config.yaml
n_layer: 8
d_model: 512
n_head: 3
n_kv_head: 3
head_dim: 128
d_mlp: 2048
vocab_size: 20938
activation: "squared_relu"
norm: "layernorm"
norm_place: "pre"
norm_eps: 1e-06
positions: "rope"
rope_base: 500000.0
rope_fraction: 0.5
qk_norm: false
attn_scale: 0.0884
bias: "none"
tie_embeddings: false
parallel_block: false
extras: ["capped logits"]
init: "trunc"
init_std_qkv: 0.0158
init_std_o: 0.0
init_std_up: 0.0158
init_std_down: 0.0
optimizer: "muon"
lr: 0.00779
lr_mult_o: 0.731
beta1: 0.9
lr_head: 0.00593
grad_clip: 1.0
warmup_steps: 200
schedule: "wsd"
decay_fraction: 0.265
decay_shape: "square"
final_lr_fraction: 0.05
batch_tokens: [65536, 131072]
seq_len: 512
doc_mask: false
train_tokens: 1386000000
steps: 14953
dataset: "wikipedia_en"
Each number is 128 + 24 x the weight over its row's rms, rounded and kept within 0 to 255. Layers, rows and columns count from 0. Numbers have three digits each. The size before them is the row's rms in percent of the matrix's.

# up: layer 4 MLP up, 2048x512, rms 0.0786, rows 1378-1430, columns 0-127
# down: layer 4 MLP down (transposed), 2048x512, rms 0.0409, rows 1378-1429, columns 0-127
up1378 092:110139135148104113129155120118130145132156137139109122131142131162113112157169126132136124127129126131126121187136151111124107105137116153095099144132132131109147109130127118108162115152115175112147123118111148124113122127142120125095099137100114173082125136178144096132121135144161108100153145135167165128142147103154134175121093097127148154131112167099114169120165128095149148100169
down1378 097:141089124164149181115141149117137119173149122140140098104124116113103137115130111113119152117126131119140122111093137175137160140111156123168102102112115146123135160103120136134103112139120063159112112119151122140152142161086127120175145147110115131139137120116141118131148095162093085098153089170101123137131053136112143082114142095123117053162149118136097139128139161122127126164118
up1379 112:167143101168129152183138120130162138118150142124068099119109109134130168078147103113165112137115172097158157142139114166141100155104152123111109140134111146151092118117105149143089131099120151123103114142097077100122122097123145123131101132115102119111158137161127149119138106128155111117135072100149116126170106100128143094107133123120129116134125149132152118099116120116127143150150
down1379 108:151131105133113127108119195099106152148111113105118115147128163104114116130103116145167084181129129130112149132162093138072148099114133163113151142159113147103145133168103200118094121154097137143074108115122122154134149134131112092119140148135084128108114135156095096112134114127152103145099117144090108119111146130151100122100124149102137131121136135107103112139130142128164125153124
up1380 093:135132153145109105155105135180167184148122148083153149155094149093097151131106156164149162173164132150141087121128087127162151132157119149102119139121133141140132100124119135097093187109135186164114146113117133100100100113149096137094143165131159123141141098164137128120125098147103129182137177149170109112132133102185142136118140102083147155119149116108110075138141129118156133139125
down1380 092:156140139107148121093133133135120120095118155149173123177117105082179119134142127118129125110144131141158123121116126112105100150111123057161128129096093125127116113111113085095110160107091095135081132121138116144116113139107144173124093130145120138144161109114082152110114128139170136099174122118091123108127120149109111174151133153128180118153163075109108121122105121121092085159109
up1381 108:121160098128156129135127182115109138123136139137135110098107116128178098152137139068146091092149130136119084099162073121096115125144072143147118113152143167091099128130151138124072123117141136161092140107148179154120120115185114129155083148129149126106166119139073132173106141151121130115132133130113120153150128170179127131108158153156124143125159126105105075112111116143136104137069
down1381 106:131103132163101124084136141074115119110101139156121123143154130143089167126183168155095130125164135126129111142147132183100160116097170126112103131137177118144115166115097124124132109085119149144124144116105129128109104152166152150132145166117086075172148108142153131111118158128109143168145108133097139124145150092167132134147120134140145139076114137113132126081128130107125148137094
up1382 108:121161093100127173136129080117112125114154204113139129119150120131106161122160145129147125124161158128132154141130165140142135107098153065130128131100132151172125140148148110089145113074120124133110167108139133115119150153095162192156106129152096104157131152138163176093172080140106117083145126165140113125152124136110091115124126076094148115078123067147124121143137110159077130131151
down1382 106:174112147091072142090161159174146136122131146096151138111144117101116123117137124129112120131122144142095103145187143110123088161095140163104137143117143135152101069148139120150135085137087116128109133078160128122115113084146106138139079119134104098109124128135112151150123134132140122132205149142090138109144096077156126100122081113120133132156096130110132129126140140094109141127127
up1383 117:107135067139107143140121105144147125144140142127148158130129156108058144106169165119127164110121108118133161171094183157155121147077136136116096116161110115186091094074088140140165156105174146121093124134130157124136150140122111095130147139165100147110154128145119132126081167155102113175162161112118161108143120134125093125130136119153115141165100112120113120127115148168142158151141
down1383 105:173177156152095117123124161066146147103126102124128164152157093150126087128084112170122148085088176159142115129107145106149149086139136096112128141118116144129128101142140146134102118104123075137125111119119110097134098071102093117104157160163134159147130129119115115120158118074143102123147141140113142153145135121097093104116114121123118101151124109116151117089134163071168090118121
up1384 091:100134162125085105139121101148103135117121119135142114183121144125087093111112168129124152130066118120122090128125109133102142157103109152118119179123109160078146124138101143164147188127139147136104153165123129095115158108102146132094158166124160158141126151123155123137124126123117140134088121086146124128168137129141119133180082132140143084112105118089145180137129169088114075141134
down1384 093:128105109110181135148137150116123127110101165152100150125166140128150149129134105127184075103142114144107122111123142080154115153112122114137161121153134105132129143097141093137126095116086097114106128137133173121125154154126126144154116126148136115135174056123115094111081099150134142137118134104164117102105175182140125106132162100129068126171148161066159077088167106164156126130121
up1385 083:123178146147084114119160155102125136106143127115140132113138120135158130150142121105140122169172135104128125098132120100124145104142130113081127121126162191128116151113123089129137101095113159148108111117085140112136109162132121099138069102072154094106105156089154105114186122123119128140125103122125119126172128123159105121185148153134144120119153150171176157102162135143167129123133
down1385 085:138143146104159175135114127097122126129128140153153122101117130151134148137132147117158081100097122145116151126172094082144105157119115133150101126139107109114091108083123127101128149144097089118095126107163119120153103142157114111105114100158142145081164160122159141138093096126122140140142150110112149120126196125128120128044115127134083138133164126102094134079081137121134102130126
up1386 093:139103130155134150114151116117151134118118152139143112135135148107140122147140141120113114130101117108107136100139125131097137130111128163134104106156132115167143139176122128162136086065136141090141140140140112109101105114121161065128078133139166151151147119144166132154116124184102144073146120143118144130162138160167120130100115180133148125083173124115145123111135118130147123089113
down1386 099:121153128130136123130129122134126139125126192140114159136145117122130156090152152156119106115145080121124148110122120131099160154154146128116150123119130107105122106143151160131186178134144111161141111141126156110162137111155121121155138151124124139122170130117138130138156117116145075162072076093112102137155085121105162142074130134147084120143094069120133132138096134132095116150121
up1387 111:180126088118161120140114109109114096090157138114147062078136137102149109185106118105126159154117134101097145149109150126112124121106123170134090132113119144154144178141128159067107126131101140114097122106092083139151106116157104078150128130173103135157116157170149121117140125132125137125162118139173099119159097090119081152139104129123125167094114171126094139107167114120169129108127
down1387 102:135114128137127146146140131142154139156134125139179127097131147155154114112086134152130107128114125156147120103117156116105135161198124103134118109117126134116142168082169115102137125177132103115088130148104116115145114163170111120172129145118132137138114127098139147118124152143106081127146075119140113151099116114130115131088157131132137145139124146155117096157120138110129141139105
up1388 091:111112161095090132137171090160171138124137121103129114140117095079131160153135139085117131121095118140119174093110143101174151085120146142140119122133134133122122143190116136116114132167131125133140094101146166139123128121103142124113080102116130105153098107099135154107121125102130161143162106133163125155149134118121086133107175111109124177173150106131160175101099109116122155144118
down1388 099:131151135110054140111119136120094107126140124115094086140122091137094160139130110107135120098106134127147123101096122070137091111112119118136124102148132157153150122155125107093131130104120102123116136106115098118119142094165104146133122135117130118118152088157120117116112184116124180129161124129121132130133138133103113128105123114103130143161117154104125096084120137137115113099129
up1389 107:149111125146154093143097161133115137150167147089100131106128132112083116145157104138128189180112145126105137089120095130103129106126155146076141115160075145136149141115164166114151102130155164151128135145121115106138120115095167099141123161139127169150141118108123113135112123105146143141092136161129109148111146150141106136109122157172111165159120156132109110081103110108138133131161
down1389 105:173114094128094137150074137127138127118115147107109117094163159155149134087170111131127153154165177114089112178124083121147121131120175140099191137127134164175163122149079136079123115142126116086133108097161154118105158097095117142146175143083177134142157105127160135080137155102136140157128120110171135136116137127129128118197110133138146180145121126115132144101117094130138103105157
up1390 115:131109126093141090168105147148144102137169139111120133124134141159151148082137133132088140143117143141174077092149119120122107114141152123095133117185087085169133143155125157160143198134106169099132148165093097137105088123150106141141123133134122115117140115124119151131146152149094130126158120107110146078107123142169139119141139066133128145122134134130114122110079152133131147124113
down1390 106:138119160100112107092116100154128128079141131095150144139125128124125117154113088142135166149104130152118123134168165128117150128120138124095121101107129119136077117136075124155132153161156126107146189117117142146114115088129102086160141109143147115146142167117109160118156126123123116156149091106113097134096148101155159131081138156144124088100103102116139162121130153174129126144146
up1391 095:168130134122089129149134116156097106133083119152155140096117133104130110112118101072121135168110140093135117148145118108177179165119099149130115156116151114163140083139127124066169187144161147097154110136117131114099161149137105173113132144123139097128137134126152166178106120168118166153115117113129113140064149166119132146183130135111115115141145147096147123141105121084122131128147
down1391 091:110126122100144149147099151125142130121116152124124153115151118092118187150126100098166131113116136168126156107120114098137092144120108162174125085152167151111130156130114127071157114152109126161164115075141155159154145104116140123143116125131123090113139112128168117119103105126109179147098092099081128122126091167121127136075127150142116123145111152141096161098144127150141176163130
up1392 095:152086141122099119118144139115123139118103195125119116146131088150092139138166152113120097134120109106112155103132149102173140043087126063120195102119073125119130106128097148147144116155143148137147116122116149133148133137114141121109120150146146082113183133155143115128147155108132169139115113125131109115139137128125099089122133122156093088091128143151124107115161121127131109125156
down1392 092:134137137130106205140131155118137109114137137117111154132144099107137113097142081078125128119164141118144131111141114123119108133126149104128120113121169123100154098160145163131162118120123135158105094150119120117114123118125133082133105132120102137084104143146098090106132149143117127109177107124169140106149125154157161149091133123134143118137119127145111164125128166173143169121166
up1393 105:100132174094148152148138151119126111084101189117172108114147163108134128140128131119105133172135144152170118171180174140169148105121085137142159116132131133120092066148148155150105123092120122144089118120106137091099123131126124131137131122124163171152156111174150143108155148167085129116181158138117108121131144095137183117152129109094125159116121138129106104100119139145127113085129
down1393 094:163118152104116143142160083122149145131138137105132117154112074113066154168136123118065136156160146150090100173135090127125064130137106089119143123135091171109130117129186131100142133087106122138149149099131123121125105132119119152055128127131093163115165109141126133131156137158118101125148176113113166145138147125153135104203159117143122131078146136109138137081092111119167124134109
up1394 112:163160166125100124166174083123168143104144145116144128120130114124132139212116087125159094136075142134146115129143136092110155166105124157098120151167136134143094152102139136146109094119089115140118153135139115158114064110144122192141106112149176128119123125090118121141126174166122126109114176134114140161095138129125172108182121105112048139106136160104163098105123120119116118138120
down1394 106:170159133126144101111134114151083100175094109118117110120115157173118133138151100151143108140106140119098104183118174123132158140125145127100118093134149117110112174091114103140113149131147120094136101135165169158086144114126149198127099117137109120139152123151080096123131150113109125163136132154090126109127151180133148111144099095091076116119096093122166107127074150122128115124102
up1395 082:116127135135146128124136099125108140076119152084111129165119123136103132130140086131153132163117102134151092170133147112087114084152136120100146137120096157127162096100127133063101092092148087096101174091123083117099158104122106128086124107118126096145142081127154132155128139096138141127168112130110156160141119137129105118110128122079189155094097124118112159103126121105140167166157
down1395 089:096112097109121107136118096145102101086124122132130115132106167172080141119179120147137152065129106102148132113150141099119111108065119118149149110113143118105140103112132100144126114160106122170105126188098148127172137108106103136129138170131087092086123138097139158162073083118106150097137128142129111090108106132135153138170101167153109131097090117110152113166095096168116148113074
up1396 095:112128162156115118131101153114175124122141133133168145173138134091120098149095130136135089137116127160140110138116161114086126070150113094113160126162152132140108129143116125128150109145103147133134142102091108099124124171112123094085128135123149173127138174160115098154123129138097083148117180135141144116138106108135132128160117104143123106056160116142137167130110124109104153133145
down1396 103:097127057102059092110154108126092077148136117123111135119123175117109088102135104140054140112110122132153144137070152123139125173126142136183122125139113131114118129142107123136097092144152148147152155185170119106117096133179118132111123150120133094153153136105151164141111112122137132157174105105111085105130121092132129135174142122129125061158157166114122119116146145106127159096058
up1397 098:103108134148187162119130135162147126098090100132168163113136159106126144144159170122136126133125121142117152145148143097121108138087148158114144113126140134152125137063123112071124126102115109128094129102123107139107118132153136118123107089131098154164119119122103128109086161112162097194125154173165142150107114138120112081150117113146089162147123125160108126109082092160117117090129
down1397 095:070139108117130173150149115184155107163122127139084125167162123125139125132121142135124056136086121125111180136122133101130120110091128101102136122168146149134145156146089150110102092139167123129156132082169117151171119127107134096161148125158108117120113137116118114103141139136138119163103108159110158166153135123156100126127108178091110128158095113142080113164119123138092169081121
up1398 096:168155121151158143101127090159112136131103136105121142118135111130057154138116150126115131107100170126101130130119131130113124155113140140160132128107111131139134105162103171106142190114142118114142112127115120095127126162114182085123100170103167148139136103115134128104159091127095122082103110118114100132185138163111152167114170165109104164095183105134117120143108140112159166089149
down1398 087:104129133085169138183139151164117154111142126154142112153108072159145116118097131102148118193087123156120138129132118108149115154130141106132132138087123102106132154143166137126149107160157126142120130109134129152152144143116156158102159137116172101141124117155135147111152160113126090151121087073129136145136132138090140113169108148125110109128123120157101101125171156094107131123129
up1399 101:167118104147168116126153106143127106121150102099140128141170127139086136094133148118156151135105103175140136112127113104090141076116104146124137121087133139127169106099074188166118150123144104133110114111123154110086125136107177147122127128144082138162148137136141202123145139141126110151095156134106127102144121131117126149114122098147150141135135134150151127113113085126152095127146
down1399 101:108104107138124146100150134134111140119189101113164133157157161154116113123124119105118136117143140116149126140109107149147133092138108128135123130159145155120132135105132115182132143132120150104125121122170106088088140154097160163177133121102135112121098129107118127111122123106158162110157129134143187126100139128157142147189088151118120108098120114143134106095137156151141110123121
up1400 106:108126139132127100120127156135141159185122101147138139147149149096139109161141126125144154144141167149134187120098131159172099142091140160123104153148116128080110151117110168135166082144132152194080141112135140170149108133106117164104132097113136166068182125149091115140140125114133138109124114089132106117158152104104141125115107110136129153131100113120118170106118128146128115173103
down1400 081:135109104130098137133120129075121107142125171129098142169160103097153128128135102132124187160121110150083088147152112108124094088115130122166133146094152184147131132114161109116106100112119088137121156083118106111108118162156106154165136144120143105167108133093181126161185147069120120102124103155155091187126100168137132148108135092119169130159152145131112088159179128130115148106137
up1401 097:145077106103156159133125162130141137128090095114149127125089129155088133126087103118160187142121105123102106121159124135109138125134202107145153102131117120145126149162143126152142141095107146153151165139120135131137123116097152098123162110113145094097162114097113130137145102140084136139112112141114145122167092140177185125159153144094090130130137155110119122148145089097159132105125
down1401 096:147154124102111116105137164136110114113107142123140109137158104114137119132112121117110157097120118124122160112125130152137135116144074135143153142123120103138126165123129155134158139109085159136117083123101132162205153129123106152122099132103106183170137119159070131111109133110143135123145106130097152124105071124145151118135145144070115138144104150087120124147113148109135131148118
up1402 127:121122082161095124125128123123138112201144120113077131147136133109145087085139125142118165095131105128115118071099117124126106080122186138162148156118117125075103104139108153086124131136105106125116121149129111116066105129132158142144141149121093164126083192143123148152122142131124142128120093183107074109115132149102139116138122135155137147171179145114106139110154155130138117095162
down1402 125:138123117102094131100122133102134134169119126128135145157130132157142083133132109143108123150124133149120101099098177130103084106168163152136167135128181130079101128131098120109114095166122097150146075144173136142102124116123117117164139145126121114121122134125084128113171161122136104149114106138124142114114144132134157166192138104123124132140138146157116057138154121152152105118104
up1403 102:143128114124136123107125155153168140156140153143127097163161157135159129133068127096161087173123114127137134128126133107136084117093121172149128130150135168154130100107172160149134186114104140094134081106140090161154122125084106110150115111116126122165138112164133143160129148122107127129099135134129119124155077146119080141149132121162084163155171112125119138076124118144091144099131
down1403 102:101113144083119155134127106116121126127127145132121117159120155151165122139080191110118122146133174145127126089120125125135131156093134156120128118143117116149152124179126154167143166122074132127183140127162163155130132095123138130116105124143128126138104116075112138121146138164143143171101148106190128138184105142127116122219141115113132108098087156114171136102141160148094174117096
up1404 102:105148128113125127128114142125150075129115165160137112104155166098142146116117124107102099133155103177096134135102141122107103164136135121129169127107163132146128085137097157088119153122126114132132161157100133136094130127167155122134062139165163115113110181126137140107138111133126138113125124135160127119128134159124131150086112126110142112173123110099108141157124142093117120148161
down1404 101:094104136090146127104166139121131088133138122110144186108123110169175157134077127107192131155122093109142136144133075174159077106113138126107129129116116122128161067093122134169155110158138133129112112094106101105127148080149122148163152169099123133104121178144151169128125131126141109083111119135123101135161142135120136136112157089096140133178135122129149155119145088149153163115166
up1405 096:146138101074144096145109139096147174132157090111128118109140082099102167124122144141177127096082082080095131128148099111121129078121104151116118126147119113148142128136138121129091096162123142108098116175123139141145118150103154092115173139165134105159129137173152123169147136131125154116115141130097151128085091142093127101109125129116144157089130100107155154152108170130131118127132
down1405 102:127140121103091148108110098090134135112130130152150148107161118145152161176143089129149126113160139147137113164125090137109147147146152081098158109169173112150114112132084123109092128155123112158160089147141154130135147115122125102112096178109150099113133162136098073083119137086127151126133194111110141142136124147157122125145091114160109178125110173125144117153114138161115149136128
up1406 108:129130118108132145129159147124117161138114088129142165120125159139092178076117139092083114112108088117088128132107160090127164117128122125122103099089080143149135116124141164120137142142042154139128117115130097109140138136134113134122156103085129105122134141119134135115173146145169113144190152173119121147081106116094157134051144116116126149119141133098132132125119149121140134123152
down1406 114:128142137181098122107108106129104160129122083169111132122111150139133155152106121149129148128110136154151092126089143119103133122144166167096097130128151105148180140131083089117094156177138139126133088113148076137092094124142120136093129087103122134140117168127143101124120136088145084207093188128152150148096129130117102105094068167126137131141126149122165132126134106110139126150156
up1407 106:143170117189122150137152126129155097099123172101103129147141133145124144148159117119117072163122160086173129133121159125105185136130125120148153189114058122124160162156130122139128120170137119135144103083127159057140165135111107139142125109092104132104131160141138082111082109122138108134155093124107109080126100145132132115134149159131108147131128118123113140140183157108138140135151
down1407 114:105086145143138122110102166165134135107147105107138123171117101158128125115105119151115175117129119139162117134146107130104123170166119126119134109132127177118157138103141126137086158136113110134117119126160156115109108100132115180116151175143126152114116139161146107150111096109099118096124143127109102116146095104166126119016096121096128116206140106110099138080134127147082143148139
up1408 092:118123118162137156138168176128138126139146149138099094152100125123126129082155143159110136078116081138113123159104148158142143145178101125124169174155122125165131107164150136169087091142134111111145134165152099116113120138117149119094144107106124149101163148155135126116159117080133128137102089142152119139159158112117130150124132182107126114124175130127143152138141122130094121095087
down1408 095:123105112118134080149127146153128133124105093124155120085144167136111100149086098157126131175104122147132146106122168088186146119101133159129124101122158137146114140096174125138181137158123147132084100097120119157163109131138113135134099096116119157129126144182160093142120163132150088141084133125138108129134131141127081138128158096141155139123114126148165107146143135109162136111133
up1409 100:146172097155153142123104135139125110142085131128119072128147142103105143109125144120141092149170097165127162153110139177155117130119115154110118085096137072117131106148153124133099106116114132136148122114153144094154131170111169150136147118114121117084150134113134097119122121157136150135109107096154151115161144158122098132106126095111155132140122177171165095095159133170073125085130
down1409 117:101154172142107119118164110121142115135120136137110121142154084130101109156119103127114155108124137173114074097127127115109127137129131134170118171160112174135094120108145166106166135105129157143139140155113103136099106144190102082123099142137122135155096125152130157124152136120117145139169106155072127130158137080150177123107122133113114136155138102084105137169094119118165131127115
up1410 090:128114122088094148181141113080127117145079112158123158108210170078110131104136104157140143109115130089164103099135112113110163124162149180066127116149160167141108112085141177156108146113131119129150106171068122140156148139119167131084186124111096146125105111127155150107145111136157123127142125109123145134090132164103125139144125121113121115092142124072141101132145115149128115145086
down1410 097:155131105124177108164151149111105100140121092144073119131121121191132114075121140147143114142132146156172074152138103135165111136108113143129151130150126107128126116101129160133146127148130180135137135128112125159135094129105146099135120189131108108139117159180170168121117163127097118148114100166161163153107116205129142102213127100057158125135071141110109141119173152136131147116148
up1411 090:132119129137119140124075136139138135103124118143159151121078176118131109136147119154137139143088119114110165142144115158143142131140133119148104106118139105181145123144164095133156063154134147136164126116066141140155151107127107153117167123128164154123108137152167137133122164153136172077121120074116159108120108170125119108119140119155138102120163108134110110098119130111157120129129
down1411 092:137108093131129159103123136105143166157149130112104128129118098155166117172132139129077078139114175131136128111126142136177094129108094113117138121125129096117131135126134140135104128146119110138140144148136176120132147136141087118139106110125123131144142156099088129121123116061083095177098140164099086180127143125137129135178103137117112121076122123139143093126164124142154124136118
up1412 099:148099121135116180125092095096143111091109079095102115134135151125132079124135105145112113085116116115097147168124163097149203148135069140137133099181116110063101125149108108100161097124156126160126138095137129105119146157174144154094145116115143106161225129139072141121128160123123169116148121119111155117120088162128108146090125125146107130135129179105157105129112148119106122115156
down1412 105:122130145118143099128165145128137149112168134085111085126135087116110095126117093133117143165108118133091117115160100176115112106111154147134103149159160127177113100132104152116166118098133137159082119140112114155131106154132153137155097079149147130130121160142144106137153167144148113114096121102154121151116133156104120126170124132122129146130110143104080151132151141109116109141114
up1413 093:109102135167129121097115102152170161081079090100091125211091113086145107096136076146160117153123145147119092138114098090097130112116101138163155150135143158180165132141122159109137127154088144081142121118164118153152122117160094145071156124127139104105140144148091175173150138134139134151160119160102135126079134109157159136136120156183111151152118109164098103198150086115144121137089
down1413 092:160144099134120184134145109131124117124123128118115164108140093148152181163159150126108111143131098148128115094128136114096122132117156162100079110135123111114121146089149156135142120131131116158128116147133131138124132158097125094170111132139116123125172097162142123100131118157123157127128099114108108112160147101127123161060152110142092154098072124126146121147170112188103115118143
up1414 094:168104162111117086141165113146140137140126132118143153145095151121096152151106147103132127111116158133122140081092110154136127082074157136098086122124120129168118182098150107191115121127123098122145114110185130169140152126140163154090077104141114173162125132088133147126109149120105157123116132143162138113131158178095106110139124102140153095109124154139126112121115151130098130122150
down1414 094:090143106091151134099180124129130131140156120107134187146132128144128138123106101133151109125164131134160112105107116156117184078132152134132085095091114142144115076078131112148136088169144132198097112081147138127111134119130132124182157123097133120116136157154159149169131126122128115132105084127157109137154126116147099086165105159133133070122134150123117101094144158127110178102101
up1415 106:135100180107151144144152103123149145129097170148133120075067131124063156074117132129128118127114126128102124140143120134118118132126130131163085128121142107078132119135141121092127117182132174160090183144108120131108123150168160145140148110129107146079132100135114139135140109133115147103168136135180142160104124109116103164101155134131099133161122098123112116090114127127111123124136
down1415 111:190100117136111115126137082129158126145118120131139109152127158148136126105125117111104125109189106096141130176078127148145101163116135120110092147141108145147097106171117129110147177098146168046142132110124168073108149099144097140129164123081154132114129141085103123108138131110113151131154113108119133120137167134114124153180139128116147144094119111141068157123128140101120067109091
up1416 100:176132070133099094172161113132098091127107124116101126115121152093092093115117168081131144063100141119107151154156120130146171131116161127150135113141127128106100150147147111149157149104113164136116132124126129131131111150111137157097181149120125092147115144131139143112113096067138106114159104120130137144106120137118151136143162152134073144165113150133100166137119092103074090173138
down1416 102:147112106131073124092131134164132095092110130167130161116123143157149149108138150156126154148098218122147187145150098121156119135124131127126169154142100156131114145156117138100172127096137144087147105100150124141120117084137104095156165146056158072163083136116119132149122128122104125134162092104124132130084106149116163156154125138115120102125146121139166128150105148144125110152089
up1417 093:130142119118135126169137138147125172166148138117122139089126110119124146187145118113101130130107108138126102140131095132159133107113125081127052091143089122130136129138085138107128115109122112145082135099135133152134108094092128129134102161122129107136147099152111166073080149174109118135148151123161129092117149144135116170141142125106185144148106132115137116142141091094107142090147
down1417 096:079163164154120121145107107134106131123118113133174169111101096144114148106143105080140164136096175091148128133161166172127144141123133127140106112120134119147107126123095082120128118152112189152109148142079111142116100112139119128161124102099075124127125134124113173157113103122116122141100154115172139080085138109108103128114083175140119143120088087120157165133115136149107141101134
up1418 115:090146148169132125148139135108105164151143116121132137128092137100097118123099122147129143129141143120135136137094129142119134112097164132136088129088171142142125091098186100139132090153162088125120144122117129134115102146113171111105127156131125136116164129163139175101162116102142139134091133166101159138080132134149126134115153175095125125107146083138117146178187126115107118076144
down1418 119:159096136167125154135145093130113139121119129107167103157103143121157146151115139141089104154154111146117114111130114131148098155110137092130143169112106174109154060136117123110108110140146087082150134113151114115115158107126105115137116135121157101133127118152157128093114140130106128156156116154126155174114185104121161108141123116114126153085097108138144162106148139135111123132112
up1419 112:122137118126164126155150158108115149099111156158121113104089102118114122123096113124161136100071137132131132153171128097128131088110108131154134088165145114098108111090132124112119116170121134101185130125091145154123153115124123145158146106095118102108141094137123163137115172143118139137093159121140133105125134133116126102106103113140123140094149120126158127132152094095127155130158
down1419 108:245122092152119120147107119127136161109093124114147143142116126156095144114128120146156099081133083126132083141103107138140149117123158106152109134142119092121102116151148152108134123133142161098163137148109127087124141161106107131147141087101098098129167179149135149155130170139109092168133145093122150106177143159111097093131104115159108158152124139145106159118131123145130156148089
up1420 098:083084101129142113158127155139098146146132159146116088142107138118125152148123114160149143128114126097162118102084127110107141133121091114106163158120149155168114119105119125156137114136147111149095127101128120065107123132168122189157148096165137121107121140102127159144119125125111109111108126109108146109112087133097102102159124104154143109141116098153128112138130129126112137150100
down1420 096:151089114105133147134071155107146122147154115135147111139124103104154117160099158134153118130128159154138104123139103148119119135124132167149136113127137136147153123101123119112116154148104091071099148106130158136134157133167146118113152150111122114123149132147132138112128102087101147133130129166130117138174094169149096125152146170103150193126144123117117177139110176102126139145096
up1421 095:110109110099143121087132109139090153148129125148121123196092144113104152159147120158131152102105131130116155122144130139170128150159095147159077147111105148153120134149119128086112101108119127115119102124150124108099136131101105129123129102079131087084148140127134114158127093144089116091118118138098114125134079128142104123160140123101128126111123115128134111159126149114129151190131
down1421 092:122127118114119158135122143134120110071129147122124137124174102158140099110127155137133110125100078141131104132093115135164085093100144143119154098140149166155143089144148131084150119113130139131118159114128160118101145103132100132093128107114126112121134118151114092135123116089144135169101100116124185135109110125139109094166084132152135116142161122143154115152103128168125138148155
up1422 098:149114136142119132088114086133146135105130142162156134107149148127103150146173154115142079143120131119119102160123101124146148151133106131160175134159145211165169153101117111078111123119123124123105114131164103074142132116098123133118136089139113132127086126067174153134136104156148108116150115132149133157114132140108104126170127147129139104140146119135150153148103147136111161131108
down1422 100:161149133152104122113127131137098122159098149147124112165105111144087073109177119141129118150117072112121150134127163138131155083117125117121094120158085102102170134090084115122099109123144137128144109097134165139091131126165141146118159124091137173121082107108128131148131118126127130152153092156138128144111096117139165119217167121097168088181150139145140084122085130116169141145116
up1423 093:104108134116149147132141087101119130097135117186145172141136168119155127111145099109111150102109096127111103153164130133067117135147139125124201125135108103103117119158089095117105139107067159150169125170148125107117088108119112132102150117166096155101123107139117120151169109154103126114161133158130106148135115082192123071156115118159126142095141139144130126138120121171129160103154
down1423 093:154149121158116068110130135166132097126138120158119147121134167079134114104129074162112120135154184168174129101083144100129169160114119176154088132116078109153168134189139121091098172120135152098075170137123113138128117146139155132092120146153136152143113125107138147165089190157137132140131122161126163123144121143112099168164167119152098125150138121106108150093148151097140115093142
up1424 093:098151136091119106150156129121165124119106140068109090088123135110146161095112129120101126131138126161117082118139163146148158112086101140183147114148120120128144095132114106119180097092068173157153099201140141078147107103126138113143126117173103110158158132129101129108184146111118178117110110131116141164128086136100098151094139130134150147159131128112146119091124052106152139141072
down1424 094:100153145144141145150152103118165181148122149129131115152104147109148093112113188091088135091113126161146098136093144133143167132113107072165133139080138127127120140097151155126131068085111182112122164166134125147121133093157109116114139124150110120166157178137154124142090144122160123129130141099120119129143107144095115141152100155128141181103059102107099162134105145134139121110094
up1425 109:138133083160108140120112127158166118123126149146121165157127113178136155154108129141125092143136119186168136172142127108159168089135112107131096088122054109097179151126131123104121102103116092132137123065126153165114105132142116174137124166078165112116147139128144134079132080144118122114108082119120142136114119111147166138134120094165132152134129178110111124134085164135124115100105
down1425 105:112128112108127153110116135142105173113114127159135161110094119147165115148123139168094094146159145095175151094107145123088173127181094134149097098138090133131108127138118077159122115107123114137168150147101142136135110108086142134073180127205122145104126084140149097122150143157139119172113148129112108109155141110136134103230121122128102101119099128130150154131174144127130143141127
up1426 096:136151096144096102129151115124127152160107116146110097126119133153106147172114117136121089154119112122106105137151109167127165129106132127120151100157125155137144138107110112143165121130139120155088090137168128139085129140146143107126129148170176129125151139154108093141147130124127073120131066128157080118094132119169129125119117116142133145119119111110147108143145146125117096088115
down1426 093:112140101116100116105110151112125134117145153071109150152155119156136127141148132142130102151111172096114117133139098161123148117121127115143125118143132140146157133092115157150150114162136108116115105119132106095118130111155124124156120123133108157139113131092097116146149118127147125156146111090153108122132078121176092120073091101147147198145152154098162114151121130149147149150172
up1427 098:160136133110159165135126117111167104121184171136117138096121092127154141168147128118119168093096142176145167116133127102089074150133095135130120137159165129125168129176106157134126157132122166094111126143159095165137153141190077133122118098123120124099100086141144136170109146159168131134149124142115129119151162102172125110179151094148145138122119121131084167150152131082084127096120
down1427 092:117133108142125129129101145135169110150120112133129129117183140141100125132127134088142106081151120110139122100091098147136152085118107085121115132101105145139138132094125107167129127131124127152122100176176140141138146109118089096151116130176149161082127149109110125072138152135147134176119118185129138122130128142119134132147136133106084132083160093076099102140146123162150147126130
up1428 102:118157102101145112076082103129166159128115151153128125091106139143124086084141122085156133129123140110140126149120152086116093152134168106155085136131145140158104116143085110098153098070106129114111158121157118136096134123144131102124148122142133102096125134158124085133147106118135095089085133090109128112183085139099165124142141144136121142140110152136109110137092123085128167154115
down1428 116:125130148115114111119099126155143134114096098086101151094126153112138128145094091142147151140124151138149127169073051157129138147119140128147138074109107139143131169129143114109117120110158149098085158175107125158136090109127091121126131130169146113116115130140093134164177115145102144192108111152145137111151095100093131136115122151138117122117119114115123148131101131097116081099121
up1429 112:147159127151158132093155144104106129153116173111114112143129108131100100151146098110194133153102159093105137112124132116101131145112092156162160140133109171142111109109166106106111101151124166137142092084146125091116096101136134115125123152169129167112135108098125128169063151105082124143127150136126135136121141124153115120172149122161132124118074128112100123162140089133102143093136
down1429 112:116188124127146124171153175141102110090114124113070126092097143138159094121155155138141123151098114142107161124173124155166151130102163144123132077128122120141093158125163180143134096133148108136124052069101157120104118160096131113080136099126129123166102135178141112120124125123094116112157125121133120144112105134139144120075179130149096115157155178132139092124093130109166117124073
up1430 086:146106167091111157146131170155156122120127148133136146173155072145135100094121130121156131116112115120128147097103099164096094131105125120104097166122126117117083126090126131106151149149145134112147140163156073124129068114131127161120129094145086134104093175154145156124153123141167166120086151163165088149109125109130083083128114153124107092093124129139108138137105126162089159121110